config.yaml
n_layer: 9
d_model: 160
n_head: 2
n_kv_head: 2
head_dim: 64
d_mlp: 640
vocab_size: 1137
activation: "bilinear"
norm: "rmsnorm"
norm_place: "pre"
norm_eps: 1e-06
positions: "rope"
rope_base: 1020.0
rope_fraction: 0.5
qk_norm: false
attn_scale: 0.175
bias: "none"
tie_embeddings: false
parallel_block: false
extras: ["paired heads", "shifted keys", "gated attention", "attention sinks", "short convolutions", "an embedding shortcut", "capped logits"]
init: "normal"
init_std_qkv: 0.0605
init_std_o: 0.0
init_std_up: 0.0605
init_std_down: 0.0
optimizer: "muon"
lr: 0.00623
lr_mult_down: 1.5
beta1: 0.95
lr_head: 0.00668
grad_clip: 1.0
warmup_steps: 200
schedule: "wsd"
decay_fraction: 1.0
decay_shape: "linear"
final_lr_fraction: 0.0
batch_tokens: 16384
seq_len: 512
doc_mask: true
train_tokens: 164700000
steps: 10053
dataset: "wikipedia_en"
Each number is 500 + 50 x the weight over its row's rms, rounded and kept within 0 to 999. Layers, rows and columns count from 0. Numbers have three digits each. The size before them is the row's rms in percent of the matrix's.

# down: layer 3 MLP down (transposed), 640x160, rms 0.037, rows 98-144, columns 120-159
# gate: layer 3 MLP gate, 640x160, rms 0.106, rows 99-145, columns 120-159
# up: layer 3 MLP up, 640x160, rms 0.106, rows 99-144, columns 120-159
down98 090:507510492469430399405539491463469546524442512493458507476459476557512531509457494481481563522470507460539516452548508510
gate99 097:489457558457481443519416489473459503569578490487637477488431441529482406471533419576512454501517501493489490464547455484
up99 102:482480585515438534501526502475527548493430562609448516468447578538532468383486499489573446541593472476514542487524527515
down99 095:591490496419504635570506559523580442538457525509589512493435556554528520494493481495531428580472493547466461542519494448
gate100 100:491516562501458480400429530455486433515503511501447464565418494582452528444485493477569483499486482544578458494481560536
up100 104:530438479507499497482579436473499461436518554552541511475400484610573486394518520532485507406570443456546402490478563504
down100 102:468408525464496577479517479508540460433536554458419562528503543484435493467537482416470554524463537511607543487523441468
gate101 103:480463574535525541552561480461493435499507532448508456452525498510522595570489510551620466496558453566386515425520526463
up101 103:588631497520530453520517530561523494539521540535561479551543503507543436530493474383483514424478463506554455476490514476
down101 103:534511433442498541513494503509487486495521589506450492554597611428412514463546507446444578584525565438557471560490451480
gate102 103:504553525534439525440532577533517435500526630440521463485452502473532497477546421450465525488582545549475353438517422455
up102 109:479551482460444513511458510538488496624606509539402530449447512470374567539460491463510450458530433471520559460434510555
down102 108:543382478462421548491482465430507485445438531517625446541507465469605467526455516537508443418461487509493529567492497501
gate103 103:530462508540472500514573432510542448543419502593573366531531638459542434554451441428532474401559458532535479408461500552
up103 092:546446536486593456515501589406490419515546556601468472484515454506536453530434514439492564492578441550511497528436463588
down103 097:524544497565440480479495404454527547466432519538568425493461574537584436505508509464373608454539576479503548381457492520
gate104 095:463528552498498417481465539418466492528624454516522529462496607404554507520504380463485550472502488537408570620564389444
up104 097:551469513481481541398434431446502519568546481526597500471438508446486530479551490452454443468457526546503522484566443461
down104 095:472500409538476497535495445564516511536429518514456493521591532582379508468397486538505526548469424477501519440454528504
gate105 102:505497510516515568473447538495535589525479535475444427571344476483458587449505450531481493561448428444502548556569551454
up105 100:483529548514522536523524523478403524585411403441531441572434578478551566506525461408576448597516566439483492501440520449
down105 098:539550519519575481510493498480436520518490531431532506524396495512534516494551476512570492481475496441485473562443493468
gate106 098:515560516577413481517544491588553480474468482547452452478479459457524542526521520399593612596424479441484407466527474512
up106 097:487498435575516458548434508412451429461511543634434450555479502406504461423430577457421492489551530528436433498487553503
down106 097:505418479473412558414546437444509588577464413504459567499504480500506611549523540445489552600357476567489503502532423497
gate107 102:515461565478510438535533540433392545537430485554442497529459394567437435458467417473516541533471466478409487513491563550
up107 107:501506527548464586475439527503472535501486471520389550494478472481409521568479530522486483382450474520473512471593476443
down107 102:467541541482464591508481554529513531421528547462478509518478505506490499503439450428429510585530471531562515466502493453
gate108 093:511514457511415551538485583414448516464441343527490527551510426443510555534547626591461451525579474513573502508532565505
up108 093:542509449560472538514456506479515520412502629527523541459549502448505524467552594484451389546564509503546491525572452551
down108 098:553475450481532483538467512410560506477447457585399551492505504420529541526416469475444514470555494555544554500494447494
gate109 094:511527462469469496455528524529516552464545428515445523534435420593508500464587448564509502545477565421505576548536437602
up109 094:519534512484478482488451417370465488557489486551527480457573442553413491564479444504486463626517487544562582508522469446
down109 094:534465560493489568468445474467542514534534464476541520527575528501470501563536458481518539525532529529526504556555389558
gate110 111:572506543419481545574474543520592434461484575515529482460584497483449516470491430551528546513449436527426449507525596495
up110 104:510523530431470536463574453508486443525560490428435507459487500509441450579540564466504584471359537538504560490527497485
down110 105:499389495453506379542516546546523517475417480575514541476531524570556421504483544517534492484442492561497483489446488516
gate111 095:532461618493505568479568563479445551398482457466511507499549488475488556446577484504536388482549544493440470532426492540
up111 112:476476475615488479536500483422527483449456494518505476499543490426589564514483539445518548524447468499570482513535503475
down111 105:456505559450486495404521441453525520567468480477383510458456466431433577515478503387481412452497460527444473498412556465
gate112 094:503506496485420472442478469494463505538447529416404535466571471423565498451476554557462570516503482543497502423527480706
up112 100:465444470487447516489435509452493574566408476411523436415474542564530445523495479489442473454498464555450379617536444468
down112 101:417554561432529494523446533474622584426454559445512484565554504538449507542497489446378480490476493529482481493444511378
gate113 099:467577532450468531538463516469427489529468546512489538484524530522568493522386573451523534521510531477515497484435512492
up113 093:571432506558495479446528603570560530529475480471591558465469533473491426459501518468504534439503534569549488507449457421
down113 099:499561564592379445517456515519521558547443487539503555392454559512540528550457590425483488590488519573561492505453466479
gate114 097:415462392499533564497525531524439576500417594583487463511491598459504585490577524581525559552565488529554490413476576516
up114 104:563483516604570482537518511475405530438496577352515514505486437554488512568564519437593490452458502487585587526472463469
down114 097:461486410529529474505393523502508493659497573422453535535433424583439579490546459434559517520584539556510469435462544548
gate115 103:470572505477519523503481521573472610537485477551529565461478471466485431501574550416435508441531447545415531546468455520
up115 097:503500452443502628497584469511540633504520399499566529532550473506610431420582560522511584457497487492477548512559625489
down115 105:427526509534600574551514398480419524467448552489558438493441428544451532552478469498487591561486574484469384553425475463
gate116 102:437451486512416583543464492431544533517440508421510504463525429442587505506521459409432441477507419457520515471602435544
up116 102:447469588473514540430522486515484463537451530511465445526585455551453586436461407396486452453544475523523467499554440459
down116 105:536501495485562497493579433485485442520529558523549494580413492412466548600504515526553475591548457539499469419474570385
gate117 107:492424461451451525570474541568559479522418407487482540514571466532526414498528554647485547453516540458493520505433442570
up117 098:410515548550528596490579521487370488436588414552546557529495434520498423510443442373479581605443475590511522539563529480
down117 106:468497509451440489507424517569455525507491477461467539568464547551523482587469538580500471452461557494438564541466524469
gate118 098:599483398530572513499481544558521599511564493540474426521577577460498434471483587510551395501509470511554524485459482503
up118 104:532601533524501511520520499476490542540433531464461406489432467392429408563560479534531387456556440557557563511424566497
down118 101:459521601480502637563511511564468619374459518499444447574496430471457465519554570557505446577583479438564506508473578567
gate119 099:460492516494524493426629545544559508462480461519533517469522487433460516569444587469530473532465509502407510515444616546
up119 106:508529541419464487588577464589542474493535460482413497608408479486564461557472573541484499547503498552508507673472519454
down119 102:425565506523583462453426511435513507482386478635586548475527446498520459553494453551560470468447487511523515479510427484
gate120 090:571486509448527482414471499505524539512557522528484479486532523554427403489487472495545525509504530534485404519579485497
up120 099:486380455540555493496501520453491536464494512492508507402523528488421495463512494472471493590447522465588498609507394462
down120 099:543428463456380556401532556499498471503445529478494471453532507515470516502534483459450438626419518395472496525500501545
gate121 102:491504487509513503527531532536505491472476478458562585512457485524501485537557498536514519531488525560572482515468554502
up121 101:471450521404482478572523512439519514449606472537464501495485490432518584431522437486502475488532543523499534499526508513
down121 101:485430530489572437499521501579501517539520520479585481403513470502497400463500496448401443554444455462471555509554533566
gate122 106:563492494472549548467433414499469490460530515503526498434495596514478504524442525594481506540578503612496470537434606493
up122 106:478524534547511523602525463538454460552585454478482526429475490506418608539497446459446484479534411496516489388467562530
down122 101:495471541468411507495484509463460499502478417349548495521539514496488429420452416530571554540451440505445523524534477496
gate123 102:523534525522514484545379488481440591533478550405441577567422529502526514556537467610440482530407595530562510594612567498
up123 103:480457654452467538533484479543519560485459557452484468512425497487529460421472540527487449517489525504439620445533469580
down123 104:581548434501576584483440507487468539517573580465558452546404523427507561505428564397533516456536603492474542471385454492
gate124 100:472472534499500426583404476447486454425530499499535510431450464524483479498441455573509444530371505547431438429512429558
up124 093:501554540580576536539560527466473567455478609584431513523514459488449573533498465536491549542540464480484572531487564517
down124 101:464484480566497565606486468511560548371464508491453545440485511575466541628540458468514508527529414574475509444568447577
gate125 107:449456465495461508499492555539546427466593635432533436465493491512490513541556445508615458471420465463498504533540498561
up125 114:572488408472497481575492442496425390542432480461550487486550495534464501596497480557517503517538556484484465517529484569
down125 109:476526660555519553497545439506516480500581462507408446505522485488532466422505518418554540581501501520505500518506485457
gate126 095:487465535444501483470517502517473475627559437506430437557508469515442402568451472478535477559541511556449408417464508558
up126 099:553487485522479419539446522540466504595486544474571475508481649412456613468377538433474520539574448491448490555520526511
down126 102:481539494579462469565581495413565418450503490451490463497530478469496492484537502525539462488516589508482499523495445490
gate127 094:474516438490418614559592556507530493491444479568527461536536496500491502387522575460465478414574498470429515487516450479
up127 094:471474509524516502476515476559444502571493610376592558409508521527436484538423484588475409487504491531547527417486463567
down127 099:423596535520527444513523432546502461531468553410476410499482419482497485523473468571445495476474473582487455532481540533
gate128 109:601523501544572513493514380536544468392437553539472523558479504426477532486526398456500415365512503557513542485468446532
up128 108:502491546482536624507488519517555573482571519439533455506362497511526477493498464569472465527563487451560485540535486566
down128 106:596452492556534573468516526577443377507500524395471429431463565556495473516533500561433487503480431589488529530527596381
gate129 097:538530530454425461620479488577540510551448449490462478589515467462473508509575492448550505447537435563501475460508582485
up129 105:505428555475537510429514493556533413456511487532580521544434473556438537539411383536551481518519507479448553601379513561
down129 101:460575452471507453511485532579472497470473577558585532553587526525485502508559544468540574515493481426571470503560396414
gate130 100:538525476485468474535467486430448401485499467426503479519423499434435493446466444580413503512437568497479394606508513524
up130 092:527486504578517474591538408517414548554475506542448611535560450485418400487541381485457565437490550597499584541493501512
down130 099:456538488457529542453403573501577453450441507575480519593534433543466477506581500505600479554610489569522529496491468470
gate131 103:479493534413507501468421500528536528516456443499546500524572516514448521526511492480558557334470448479481407463439572486
up131 106:493471456456579515592534443560535460480504463515483449455536494505489447545482456497387507569482539445417582468476581452
down131 106:506500518471416422516522539431387488425439517442433483501510451414565550413485460457470484500549482361573506499545451558
gate132 094:493494449558541470482494489536571518521599531530567590489438472575594556455495540500412616433474447500502484597630522462
up132 102:419496546537516540595546455539439511368536514437528477499483467465521462573482449458521499541522537445550488507500563493
down132 097:421450533489483556489607505535553493540525537488344388462555464470465437550391436454532530442515473439489585563550397450
gate133 096:454479468469564400466505534448623470533436510484451552544536489491577488458501424482458514531578608604508562599469519524
up133 104:626537504471502554498587419474581473485476512586535554408484560549536429410485471527506533524463478489522518414516456495
down133 100:590552442591511509510478520545407522527444522478501470465509535523540412570499472535512610554520350496551492467563383486
gate134 096:534494444517497544564526505471566593421480460470504475506396523567500599548585465430501448416458406485526436506528477481
up134 099:536529483414483469484498522570386423499479406513545430463603488482553431386554538475484466461480632419491530489501536432
down134 098:552479479483502612489493544455510509567538543623572443513453510565492332469528556509524508444495504515524507513545540432
gate135 108:498482579600551470416536548548406479576541479616577499493534472533536465500539407469564478521571504527469445573477479527
up135 104:529486576538545522535543525419494488462573522481474551442520430464435551550465473430514552478438597374436564551450478474
down135 102:518574497490465411532448509487475513479540436519637559524506566531483544483518517452450523516352540451504582421462546456
gate136 098:509579500607434570434457528518534541563502498525483539479540542556458441551426518411464472493488457576626555554459486526
up136 108:422467571416425549436440475447469586501495506414478499512530491541491351487459496506485483477524362474462507485528582528
down136 098:412443583566578535524483504475597534517530497523436475503416405473506451461595478422518519502476576539406471444520477489
gate137 107:565454541475468542502529570535495520479575481563433563521538490486441443548470509584419503423538470492537492422492595412
up137 098:501395493523431467542512558469486559440514390529495470491466513536466517518483514533511493512538476468583470436576498432
down137 101:552613444498480567505474512524398523517496640531457498530525516548559593471543502501471603548539519467528528413513492545
gate138 101:517512546480456447516515463561457587535476512515472409475508452472458470496553489543468514487554578549550518536490460575
up138 105:536454488528459486543473455455501470591531500460508517484472525522411504518518475566475464517508384457436535600487418539
down138 101:535417371472453548544478457571554455463523448549523428505489512454507495510468427479500469494504477528432530455487458436
gate139 097:501351525521432429452417511544587497493457572583486661491480568397561516457506516540537449488536545491490410480489512507
up139 101:483507533399548446574503479454457473526466558557397492495448530518541541564544516486526586517584560504527452575487428529
down139 099:422491517510427487460479448484454400519404561529583621473551502487458430437544491494492499543535458537540469442585527466
gate140 096:459519411517525555433522463470456358545516533551470502462434523486466529590485520466546472415452495589494435529520532527
up140 102:503392493458442580475525498511484442524551566569527561565475459448417535529441519514441479502460489461509556466454479486
down140 097:549536512479549531548433506571434440558493477566562519440449522479481485572542401484511477429454454561540507544461480585
gate141 114:497534514505536448481531425505520376625512522552465427522470471559488509421459551489449465549526534460525516529527481564
up141 106:403470509514490504598534483452559480544498428550525461485444471595535508409513539533548606451465458614483553547557485464
down141 106:597490468507515598451452541506423595450524434475503518478504514494526457588525454486477561451454472464488495450436523545
gate142 098:545500523519456578490510547411476433588550491451446548521502561546412527480505482496556550497493533514481575463475588579
up142 112:554625403508478472530565445588474532531529497535472469556544537414539461481525530429400519498492514497480571565461439447
down142 103:567552483616526527510518442460546566526568490535518499547486504444457600480498476487484481515432469493588476492574473511
gate143 084:425500411515493521501591583477492487544575560520500398464457430555516504474551461537478479510505425551480474543417530493
up143 085:481424539471441461474520502480387420564444440509551484562460476461523450461541537515516437491533494592483501565505606507
down143 088:496502558561450455544524597524450385546553513514535488471503525483465540500551501440520444432554453542522484539501523480
gate144 099:502580449483486479622511463479466602477426496527474517445462513461579502588488525465557524507455540555563570542457503433
up144 102:522487504497531536518555491450545477515520542572487438526521548513435467596616497527510500511450493479529513381424551453
down144 097:466415541496516371458547517467607527489450456464482442469489474530472544523399498434493494495497559566537504495550495577
gate145 103:504550420522568412497509521507497565525445544353540532574539402487490437584526558491577530473447579513527621505486499472